{"n_layer": 12, "d_model": 192, "n_head": 6, "n_kv_head": 6, "head_dim": 32, "d_mlp": 768, "vocab_size": 8192, "activation": "gelu", "norm": "layernorm", "norm_place": "pre", "norm_eps": 1e-06, "positions": "rope", "rope_base": 2550.0, "rope_fraction": 0.75, "qk_norm": false, "attn_scale": 0.177, "bias": "all", "tie_embeddings": false, "parallel_block": true, "init": "uniform", "init_std_qkv": 0.0537, "init_std_o": 0.0, "init_std_up": 0.0537, "init_std_down": 0.0, "optimizer": "muon", "lr": 0.00864, "lr_mult_o": 2.0, "beta1": 0.93, "lr_head": 0.00943, "warmup_steps": 200, "schedule": "wsd", "decay_fraction": 0.582, "decay_shape": "cos", "final_lr_fraction": 0.0, "batch_tokens": 65536, "seq_len": 256, "doc_mask": false, "train_tokens": 361100000, "steps": 5510, "dataset": "wikipedia_en"}
Each number is 200 + 30 x the weight over its row's rms, rounded and kept within 0 to 999. Layers, rows and columns count from 0. The size before them is the row's rms in percent of the matrix's.

# layer 7 MLP down (transposed), 768x192, rms 0.0826, rows 259-262, columns 0-191
102,185,161,167,220,162,207,215,199,198,227,267,199,200,182,162,173,174,250,215,189,196,206,209,189,214,201,217,134,250,170,219,194,231,204,173,189,211,204,225,213,234,245,153,198,194,200,179,234,226,229,191,203,207,214,209,194,252,190,218,154,127,203,240,252,170,198,134,163,236,291,218,205,188,189,157,222,191,209,237,185,171,157,223,172,240,259,185,199,199,161,181,198,196,218,217,171,182,200,144,162,190,179,193,142,217,250,139,234,214,215,210,213,240,173,209,208,227,222,217,185,214,195,129,172,159,177,258,191,218,181,211,185,186,212,265,236,234,162,166,199,168,225,228,161,167,209,198,201,197,235,195,245,167,186,183,209,185,228,194,174,221,222,170,122,167,203,232,216,181,173,185,244,232,185,158,246,181,247,245,173,227,205,213,184,173,194,164,172,236,212,245,223
112,206,151,206,189,196,225,228,196,173,218,201,218,164,138,213,200,203,164,135,169,196,239,209,174,197,154,179,143,212,231,269,213,215,231,201,170,169,194,170,209,154,202,192,199,221,231,182,138,197,197,275,237,209,271,195,184,225,179,212,245,167,181,206,239,223,215,177,214,154,212,219,169,219,218,207,190,221,248,192,201,218,172,178,208,206,220,190,199,202,162,203,161,217,191,221,227,214,201,191,167,213,206,209,251,217,149,192,169,180,171,263,251,225,198,211,210,174,156,220,202,230,273,196,170,168,162,203,210,222,180,195,212,192,293,196,197,231,148,252,193,197,177,216,242,199,166,169,176,166,237,194,175,178,178,172,226,196,195,180,145,203,121,191,201,232,202,208,218,170,143,186,253,200,166,241,211,254,162,241,214,223,205,181,189,155,237,260,190,217,248,175,192
110,188,200,190,224,122,159,222,192,198,207,223,195,226,196,208,175,173,136,207,169,231,198,265,215,265,154,249,211,258,233,183,254,172,182,246,194,180,173,180,176,182,249,208,186,234,127,233,181,190,144,190,188,223,239,211,249,199,235,204,213,234,205,183,198,174,177,189,238,209,206,234,206,188,208,198,151,158,219,191,236,183,144,225,200,230,171,202,179,227,190,191,174,199,222,250,227,256,197,221,173,160,301,214,221,196,181,213,211,192,184,136,202,212,178,246,166,213,255,188,198,198,206,232,185,228,190,171,238,216,212,189,207,170,176,233,195,208,199,155,231,191,134,207,209,149,214,196,210,144,216,187,196,214,214,202,174,140,172,175,222,227,172,193,232,129,207,178,220,174,216,203,208,226,190,143,247,188,238,218,171,205,174,203,166,200,208,236,229,238,175,146,204
095,190,234,195,192,149,126,164,226,194,202,245,202,246,225,226,226,236,195,203,183,171,194,193,172,173,209,208,167,178,156,188,139,155,202,256,202,221,217,199,182,219,217,200,188,184,267,199,205,220,240,156,150,176,222,234,227,210,161,218,226,223,165,238,136,200,206,192,161,168,189,200,163,165,192,179,252,250,215,142,177,215,196,170,177,242,225,219,192,273,185,201,192,206,183,237,205,213,219,236,175,221,148,158,148,238,181,167,226,173,221,223,199,240,194,170,155,243,214,227,183,212,114,211,194,202,204,220,202,221,225,213,168,218,173,183,201,157,235,252,209,238,220,169,212,196,217,183,220,196,214,220,151,216,195,173,172,178,198,151,217,228,199,165,210,230,235,207,112,298,183,228,197,226,197,242,196,236,188,166,222,234,193,200,187,230,171,175,191,181,182,221,208
# layer 7 MLP up, 768x192, rms 0.16, rows 260-263, columns 0-191
102,164,239,173,220,229,186,207,209,190,239,221,167,214,254,207,176,197,193,209,243,226,199,226,145,199,201,212,242,224,165,170,174,208,205,163,221,209,148,194,211,183,217,193,232,251,223,152,202,178,155,156,240,194,180,197,221,161,183,172,216,191,148,215,203,168,197,235,214,174,193,195,228,233,185,180,207,204,178,256,249,236,202,227,226,167,167,248,202,165,257,204,244,144,127,246,213,191,209,183,215,226,205,191,216,232,221,193,172,256,206,239,179,89,222,176,188,219,237,137,203,133,178,209,246,243,209,235,181,205,198,145,203,216,217,171,184,186,187,188,219,192,196,173,182,181,168,201,178,193,164,239,202,138,194,180,175,213,247,203,221,203,202,128,171,173,214,198,190,215,190,236,198,245,162,234,224,224,223,179,224,192,190,188,213,253,274,188,237,158,207,185,158
102,217,197,217,182,165,256,242,169,171,213,216,152,196,200,204,138,184,204,227,253,232,142,266,230,225,180,210,234,241,180,261,233,221,237,197,134,200,192,238,202,145,228,231,156,236,227,141,208,249,151,152,217,141,203,204,216,210,215,211,212,209,270,168,143,238,202,239,168,243,147,203,165,163,242,145,191,175,185,134,189,203,211,172,176,174,175,211,182,205,163,245,167,230,217,221,189,235,221,213,188,215,167,204,180,163,214,218,152,198,219,190,177,174,191,161,209,232,185,196,172,166,185,236,168,253,176,234,164,216,207,180,200,251,211,228,187,238,211,188,206,190,181,228,160,179,252,206,199,184,175,168,211,209,196,212,236,183,215,121,245,179,190,213,219,193,190,158,208,227,192,225,220,184,177,213,164,217,195,239,197,193,257,226,181,195,212,190,205,173,166,193,206
098,185,162,224,182,268,182,204,145,238,185,197,214,183,206,159,214,199,179,191,184,246,159,274,235,189,175,214,218,177,259,198,175,181,216,230,181,208,283,239,188,215,171,211,233,177,188,153,200,226,171,227,188,165,205,187,218,180,146,190,241,169,197,217,176,136,192,218,186,183,204,246,226,212,177,240,193,187,177,160,206,181,203,180,214,197,180,148,223,253,217,223,151,200,200,236,234,191,263,217,194,261,161,205,263,243,208,180,165,219,195,219,242,174,200,210,187,167,183,147,194,137,208,165,212,195,223,260,169,225,208,193,200,196,200,167,180,196,234,174,152,190,148,187,188,217,170,173,158,268,176,240,194,211,225,218,205,200,225,238,240,271,198,179,181,206,167,245,241,174,257,218,184,254,165,157,185,198,190,187,193,187,179,185,206,178,189,223,190,193,253,174,164
100,186,246,195,185,220,213,214,210,243,254,190,226,174,191,156,208,128,223,250,246,177,233,183,179,221,182,187,220,197,227,160,231,161,211,177,194,176,195,270,199,186,164,211,182,197,169,198,217,209,206,188,161,181,215,210,226,207,209,226,199,223,174,216,277,140,170,177,172,236,222,188,213,218,183,204,177,218,219,181,159,235,204,181,173,225,216,271,260,195,192,188,209,217,157,188,207,192,174,220,196,191,217,250,250,235,181,233,213,253,202,200,173,191,149,265,208,155,170,162,187,192,176,269,220,187,235,172,180,216,207,194,244,206,188,243,228,171,209,187,219,185,210,201,144,242,240,199,251,252,180,187,191,170,226,200,237,230,148,209,162,193,198,182,198,238,199,200,134,220,190,165,160,105,171,141,163,205,153,199,164,201,201,198,200,242,207,249,181,202,188,150,201